config = dict(
    d_model=96,
    n_kv_head=1,
    d_mlp=256,
    vocab_size=2048,
    norm='rmsnorm',
    norm_place='pre',
    rope_fraction=1.0,
    attn_scale=0.177,
    init_std_qkv=0.0696,
    init_std_o=0.0,
    init_std_down=0.0,
    weight_decay=0.11,
    decay_shape='linear',
)
Each number is 128 + 32 x the weight over its row's rms, rounded and kept within 0 to 255. Layers, rows and columns count from 0. The size above them is the row's rms in percent of the matrix's.

# layer 5 MLP up, 256x96, rms 0.108, rows 233-255, columns 48-95
size [100 101 100  84 107  97 113  99  98 117  93 110 103 108 100  92  99 102 106 103  98 112  98]
[[177 113  56 111 116 133 158 132 162 156 143 135 124 145 151 140 129 121  72 153 166 134 107 149 179 188  93  79 160 206 136 163 128 129 138 107 152 140 126  59 156 108 116 101 144 120  95 160]
 [107 123 169 107 134  87 103 107 119 179 157 100 120 125 173 135 136  95 165 128 138  72 139 108 151 179 137 148 146 124  98 205 162 113 119 102 116 159  73  99 183 101 154 126 101  96 130 101]
 [126 129 109 166  57 162 142  99 146 145 161 142 112  95 140  91 150  89 128 134 125 104 165 109 110 173 172  58 138 104 127 157  96 130 101 142 145 112  97 144  67  99 171 174 167 107 132 110]
 [125 100 156 147 127 184 110 132 154 190 188 143 129 145 190 123 167  79  75 136 172 167 156 116 148 131 130  95 141 117 201  98 143  99  51 200  85 155 118 128 123 148 138 146 149 195 153 171]
 [ 64 122 197 133 167 168 209 128 150 108  61 143 116 120 202 139 120 153 181  81  81 101 115 114 107 146 147 121 112  69 154 112 123  84 125 166 172 151 124 141 106 139 122 110  93 116  93 116]
 [ 96  45 132 141 118 102 151 124 135 136 124 149 111 110 158 155 124 204 111 176 151  93  74 142  81 146 163 157 143 136 129 126 115  86 119  88 136 155 119 109 126 130 166 127 139 127 103 150]
 [142 128 124 156 155 145 160 124 116  58 198 103 126 100 106 140 106  67 124 132 127 111 108 129 120 115 111 104 120  90 134 168  36 163 102  28 132 104  91 145  97  93  98 141 147  93 132 168]
 [154 110 118 101 117 132 106 103  76 115 178 138 127  83 126 163 111 105  97 123 106 139  75 153 165  96  96 100 121 221 137 141  96 124 170 133 153 142 122 168 158 167 104  96 144  73 104  59]
 [104 156 113  77  71 117 158 102 105  81 135 159  79 136 146 107  71 161 115 115 130 154 148 106 146 146 145 115  75  69 141 159 159 154 178  54 119  98 110 147 184 115 120 142  95 187 129 141]
 [ 96  76 131 119 123 176 168 205 142 135 127 107 141 154 133 155 144 118 132  85 121 107 117  92 128 116 158 144  96 160 108 138 188 134 154  90 123 122 113 133  97  90 155 184 136 157 154 123]
 [141 140  81 199  94  50 146 103  98 168 106 146 118 115  75 125  87 125 120  96 110 162 127 165 181 113  99  86 103 149 133 136 123  55 136 149  72 115 125  94 155 184  88 152 145 110 133 147]
 [181 136 135 106  85 143  58 146 162 153 173 155 166 163 108 111 104 168  97 172  75 132 157 162 134 161 116 109 174 168  86  56 170  93 180 106 129 168 156 166 133  99 172 102 155  76 147  97]
 [ 98 130 129 106 123 141 108 164 188  84 143 153 156 125 185 110 150 114 149 123 149 116 139 142 160 154 116 147 121  91 155 107 120  66 129 168 158 141 108 116  89 102 153 176 165 128  94  55]
 [144 148 147  92 106 104 142 100 131 149 109 120 150  90 168 140  63 127 133 117  97  98 127 145 169 113 131 147 188 141 115 131 117 148 101 125 180 166  91 152 133  94  88 142 145 144  76 126]
 [125 127  94 111 122 147 142 163 113 106 127 154  85  94 133 149 117  84 132  87 171 140  93 157 184 108 100 171 151 115  67 143 197 170 162  73 148 140 161 105 149 137  94 126 152 168 132 132]
 [114  90 165 122 113 159  92 142 130 130 148 148 115 128 152 145 174 131 112 126  68 121  91 119  83 154 105 129  83  59 116 109 124 178 131 147 148  96 120  80  66 101 157 119 191 159 118  62]
 [ 79 138 146 115 127  88 162 127  92 148 148 157  97 134  88 103  92 177 149  99 105 149 128 162 135 104 113  87 138 140  94 207 174 129 151 176  79 121 102  98 173 158 144 140  84  82 130 148]
 [143 194 154 114 128 121  84 128 137  84 129  48 127 161 125 151 142 167  76 152  60 103 151 182  77 205 118 114 161 131 165 136 106 125 106 162 134 135 151 178 168 105 100 135  94 117 159 136]
 [138 145 153 127 105 112  82 133 128 138 160  99 117 116  84  71 176 170  88 149 174 136 215 123 177 183 165 163 108 103 113 121 107  90 114 103 123 127  93 143 113  56  95 144 158 168 114 141]
 [144 122 131  54  85 132 186 118  99 134 126 104  82 108 129 146  86 133 116 105 122 121 112 125 126 150 109 108 169  82 188 149 119 102 137  56 180  57  88 143  87 102 159 122 125 157 100 178]
 [124 118  95  97 125 157 196 156 142 175 163 151 117 170 120 111 168  97 128 114  65  93 143 123 156 179  89 156 131 103  36  70 124 107 105 105 141 150 145  92  98  88 123 136 130 163 121 157]
 [211 105 109 124 134  46 117 122 151 113 137  76 136 134 171  85 191 101  94 102 147  96 122 183 125 160  52 103 179 116 123 165 142 118 142  97 152  96 137 121 150 140 118 135 121 144 154 103]
 [116 116 140 132 175  36 123 106 133 143 131  73 132 121 125 171 116 140 156 140 131 118 162 135 117  86 143 128 150 137 204  85 123  49 151 130 156 158 153 120 161  79 120 154 123  97 155 115]]
# layer 5 MLP down (transposed), 256x96, rms 0.104, rows 233-255, columns 48-95
size [103  98 100  86 103 101 112 100  98 116  93 107 103 109 100  92 100 103 106 104 101 110  99]
[[133 198 115 165 209  95 121 124 131 121  86  95 155 158 183  93 115 107  96 171 103 140 160 123 115  56 180 125 132  97 133 125 113 104 104 147 181 123 108 162 122  69 132 171  93 152 144 158]
 [126  89  93 200 166 131 145 135 143 120 136 192 152  91 120 143  65 160 129  68 101 110  73 174  82  87 137 143  91  63 126  99  99  79 133 199 163 143 166 129 125 139  96  99 135 143 130 112]
 [127 110 119 140 104  99 174 114 146 114  91  66 156 156 122 135 169 163 199 136 110 166  89 131 142 157 166 144  95  90 140 126  96 105 140  95  75 106 118 102 114  92 139 146 157  73 163 142]
 [115 110 116  61 137 104 130  76 165 163 151 128 143  79 111 135 177 135 184  92 156 119  99  96 138 153 123 170 146  85 147 119 115  92 158 147 162  95 133 156 131  92  79 140 103 163 133 159]
 [145 139 127  86  74 116 126 222 120  50 138 170 150 170 145 113 136 135  88 127 118  87  60 133 130 101  85 107 133  89  87 108 134 130  38 135 117 136 100 150 155 137 118 152 139 152  86 102]
 [134 124  48 151  88 143 135 151  63 123 153  85 150 139  99 103  85 120  66 129  74 131 136 114  83  27 122 118 114 111  88 150 123 140 154 112 102 117  83 117  70 107 105  69 104 166 167 155]
 [106 149  96  83 105  85 126 144 147  89 122 142 133  82  94  91 133 136 178  78 118 142 116 128 105 161 106 166 140 122 155 109 170 135  72  96  99 117  77 101  74 109  94  32 127 189 111 138]
 [143 175 120 121 131 134 131 107 142 108 134 149  98 112 124 131  66 134 159 188  92  50 170 142 139 121 148 109 137 218 104 126 117 151 159 187  33  90 141 116 177 146 112 112 117 174  99 155]
 [132 144 135 161 140 112  94 161 180 112 152  82 125 148 191 127 128 173 191  86 120 138 183 136 110 130  95 182 133  68 158 139  93 114 125 118 101 126 171 126 148  77 154 139 105 168 127  94]
 [127  77 200 159  75 201 149 171  72  83 117  94 112 166 172 145 136  88 119  78 156  89  75 124 164 102 141 142 141 160 148 134 157 143 134 142 103 123 160 116  78  48  87 187  96 149 164 135]
 [166  97 160  64 125 163 103 126 136  34 107 113 143 145 137 123 146  86  88 155 135 171  44 142  85 122 124  91 130 116  83 109 153 153 127 177 110 183 138  82 102 171 196 191 146  80 157 127]
 [142 153 113  90 125 125 170 147 122 146 140 145 162 145  98 130 133 117 117 205 155 154 172 117  92 137 149 111 123 127 152 209 124  93 149 141  95 167 147 164 105 131 102  75 173 134 163  63]
 [106  70 154 115 102 126 150 112 120 105 192 126  99 136  57 100 133 158 112  81 116 120 126 157 146 137 132  85 165  75 173 124 205 119 137 156  91 108 101  72 140 141 116 108  68 121  98 114]
 [ 90  95 124 133 114 150 134 120 128 114 139 124 134 111 124  98 192 204  87 158 146 140 151 135  86 183  97 141 162 113 141 124 167 159 119  97 108  62 148 106 100 128 173 141 169 193 134 139]
 [114 211 110 151 163 123 153 163 152 132 118 175 105  94  95 126  61 106 127 118 184 123 101 135 142 142 143 163 158  59 153 167 116 143 126 118 140 124 143 149 136 148 162 117 150  99 177  64]
 [ 95 119 105 112 144 115 136 113 121 139 135 130 139 148 146 145 165 144 175  98 140  80 139 176 118 120 166 130 127 110 139 146 134 170 127 255 214  80 130 123 130 184 119  78 129 139 156 115]
 [123 141  76 126 113  57  98 120  71 156  57 181 125 190 127  79 135 101 155 130 187 101 138  78 138  86 181 106  76 161  93 146 133 139  89 169 123 150 132 128 134 123 116 109 107 110 106 144]
 [108 165 105 168 168 109 121  98 120 149 131  95 132  68 129 144 128 150 118 117 137  81 212 146 149 125 169 115 179 106 131  44 127 146 180  89 146 106 202 170 111 174 134 161 160 139 100 180]
 [ 78  75 122 134 123 109 137 112 110 140 136  78 150 152 153  59 125 173 130 105 136 153 132 123 159 103 124 135 168 109 182 177  88  96  97 156  80 181 103 145 130  91  63 117 149 134 162  73]
 [131 170  61 153 151 113  71  71 145 132 139 126 131 168 145 111 144  98 113 137 113 156 161 162 172  73 159 114 126 140  84 120  92 147 119 125 133 160 110 137 145 120 177 147 159 121 121 118]
 [149 137 134 148 106 177 174 146  88 124 139 160 116 155 126 138 113  86 107  85 159 119  97 181 143 167 155 106 138 103  51 123 107 187 146 182  92 149 161 150 185 104 116 117 110 195 123  93]
 [115 123 139 154 186 124 151 143 153 113 125 112 167 133 136  92 161 126 133 169 103 122 127 114 112 134 119 101 139 149 139 142 161 113 108 144 137 139  67  83 134 122 120 116  93 124 129 144]
 [131 150 161  90 152  90 178 140 135 129 212 127 146 172 129 147 143 127 113 163 158  98  97 209 164 109 156 126  76 163 136 205 129 143  91 175 143 123 213 158 171 133 119 115 193 144  95 101]]
# layer 5 MLP gate, 256x96, rms 0.117, rows 234-255, columns 48-95
size [103  98  87 105  96 116 107  98 117  89 103  98 110 103  94  98 107 100 103  94 106 104]
[[123  87 192 136  94 143  81 132 132  90 146 145 118 119 110 148 140  70 153 188 164 124  84 138 154 205 119 121  78 196  77 123 155 119 147  97 168  74  60  96 108 108  85 190 103 120 150  90]
 [177 175 128  96 106 132 107 133 120  86 118 184 140 157 157 163 180 142 182 143 155 111  57 165 128  74 129 103  88 124 108  99  99 159  82 158 103  84  88 158 126 157  93 155  98 153 122 154]
 [132 118  98  81 133 109 125  40  98 132  95 133 149 150 115 124 112 166 157 155 105 131 194 158 137 193 145 127 119  77 138 141 112 141  85 150 118  90 118  89 132 124 150 129  97 157  98 138]
 [131  89  83  99 149 155 161 113 133  94 102 109 151 126  97 117  79  95 173 160 124 105  90 214  86 128 124 136 107 119 102  94 114 109 133 158 128 154 110 131  85 141 101  97 125  98  79 176]
 [127 129  48  65 141 164 114 167  70 108 164 155 164 154  90 120 128 167 172 169  97  90 122 132 118  56 181 165 115 130 112 120 151 134 146  91 134 156 116 154 104  99 119 125 128 152 120 126]
 [134 134 124 152 136 149  80 156 110 104 110 133 143 128 144 115 164 125 170 136 117 159 119 101 132 141 164 173  82 117  93 106  93 169  96 170 192 169 114 164 102 141 107 173  86 135 124  39]
 [155  81 154 100 138 164 176 119  91 107 100 143 123 112 199 110 139 154 160 161 155 110 140 156  94 169 147 105  72  70 157  76  56 126 123 135 114 105  92 128 160 162 112 123 139 230  66 148]
 [115  81 131 153 109  96 111 106  65 161 119 169 133 141 137 127 129 124 108 117 113  53  93  90  83 131 137 126 118 135  59  23  92 171  86 149 102 128  83  57 107 146 168 152 148 177 108 133]
 [130  79 117 162  90 149  80 136 133 125 185 106 110 110 128 139  87  93 115 157  85  68 101 144 133 107 133 146 108 145 124 134 159 105 154 193 175 185 126 176  88 143 154 102 116 145 147 172]
 [120 119  92 149 157 190 124 195  98 115 139 214 130 110  84 156 117  70 124 115 150 105 147 120 127 119 123  99 181 149 131  81 106 147 102 144 143  82 118 125 121 131 108  96 125  97  90  45]
 [188  75 157 119 132 145 114 148 156  93  91 121 120 155 164 107 144 131 143 143 116 117 142 140 104 172 162  90 117 151 100 148  91 156  72  76  91  86 112  91 130 115 157 120  56 219 193 130]
 [163  90 124  99 127 129  82 124 139 169 167  65 112 166 123 172 110  87 154 146 149 151 177 175 133 123 183 158 164  98 165 128 208 122  93 155 150 180 161  97 117 122 180 134 123 211  64 165]
 [152 103 125 159 139  71 141 126 135 105  79  97 120 106 153 199  73  72 171 104 127 147 114 148 157  87 115 165 121 146 105  75  60 111  81 207 169 179 201 119  98 151 116 135  86 140 105 101]
 [130 124 134 121 136 145 107 131 115 147 102 139 115 159 163 146 162 114 135  95 148 118 106 151 155 124 103  70 210 151 135 184 137 111 128 131 139 205  81 124 144 193 133 109 117 156 133 101]
 [132 103 150 128 189 132 167 141 150 125  99 135 194 209 143 173 148 124 148 108  98  84 132 110  97 120 128  75 132 177 113 112 139  84  49 124 146  55 135  97 141  98 119 137 160 140 101 133]
 [188 122 173 104 144 149 127 122 136  76 148 105  81 199  97 124 138  97 116  90 160 129 103 137 124 120 137 122 157 104 171  78 154 136  46 113 109 117  99 151 139 145 146 115  75 125  90 168]
 [ 82  74 140 110 178 187 102  87 117 137 107 139 116 155 195 165  84  83 165 137 170 101 121 121 175 100 178 141 155 137 151  68  84  96  78  86 160 111  91 144 161 117 128  49 150 168 142  88]
 [104 101 106 108 212 142 153 130 104  84 135 117 152 133 137 107 134 137 130 129 106 114  82 140 104 175 124 184 127  73 128 121 126 187 107 146 103 139  95 109 126 116 155 125 105 192  71 115]
 [114 162 165  61 134 109 214 126 109 110 141 151  80 104 119 175 150  56 148 125 158  95 149 143  76 179 149 144 122 152 184 124 156 130 149 105 178 116 127  93 155  94 160 140  90 100 109 154]
 [132 115 143 152 165  90 135  69 165  92 171 179 149 100 142  54  92 126 166 136  74 130 100  96 116 111 164 120 125 127 143  38 167 160 107 119 202 127 133  93  94 159 166 112 126 107  68 150]
 [109  79 103 104  92 120 138  61 114 119 164 147 127 147 125 110 189 108 142 171  89 122 154 137 135 141 135  96 165  69  92 126 124 134  78 119 108  88 132 149 141 113 110 116  89  90  76 131]
 [105  74 149 117 190 168 144 107 114 122  94 128 102  86 102  95 150 121 107 140 138  96  92 159 145 211  83  63 134  88 153 155 158 114  47 110 101 141 128  95  94 179 124 154 145 154 137 143]]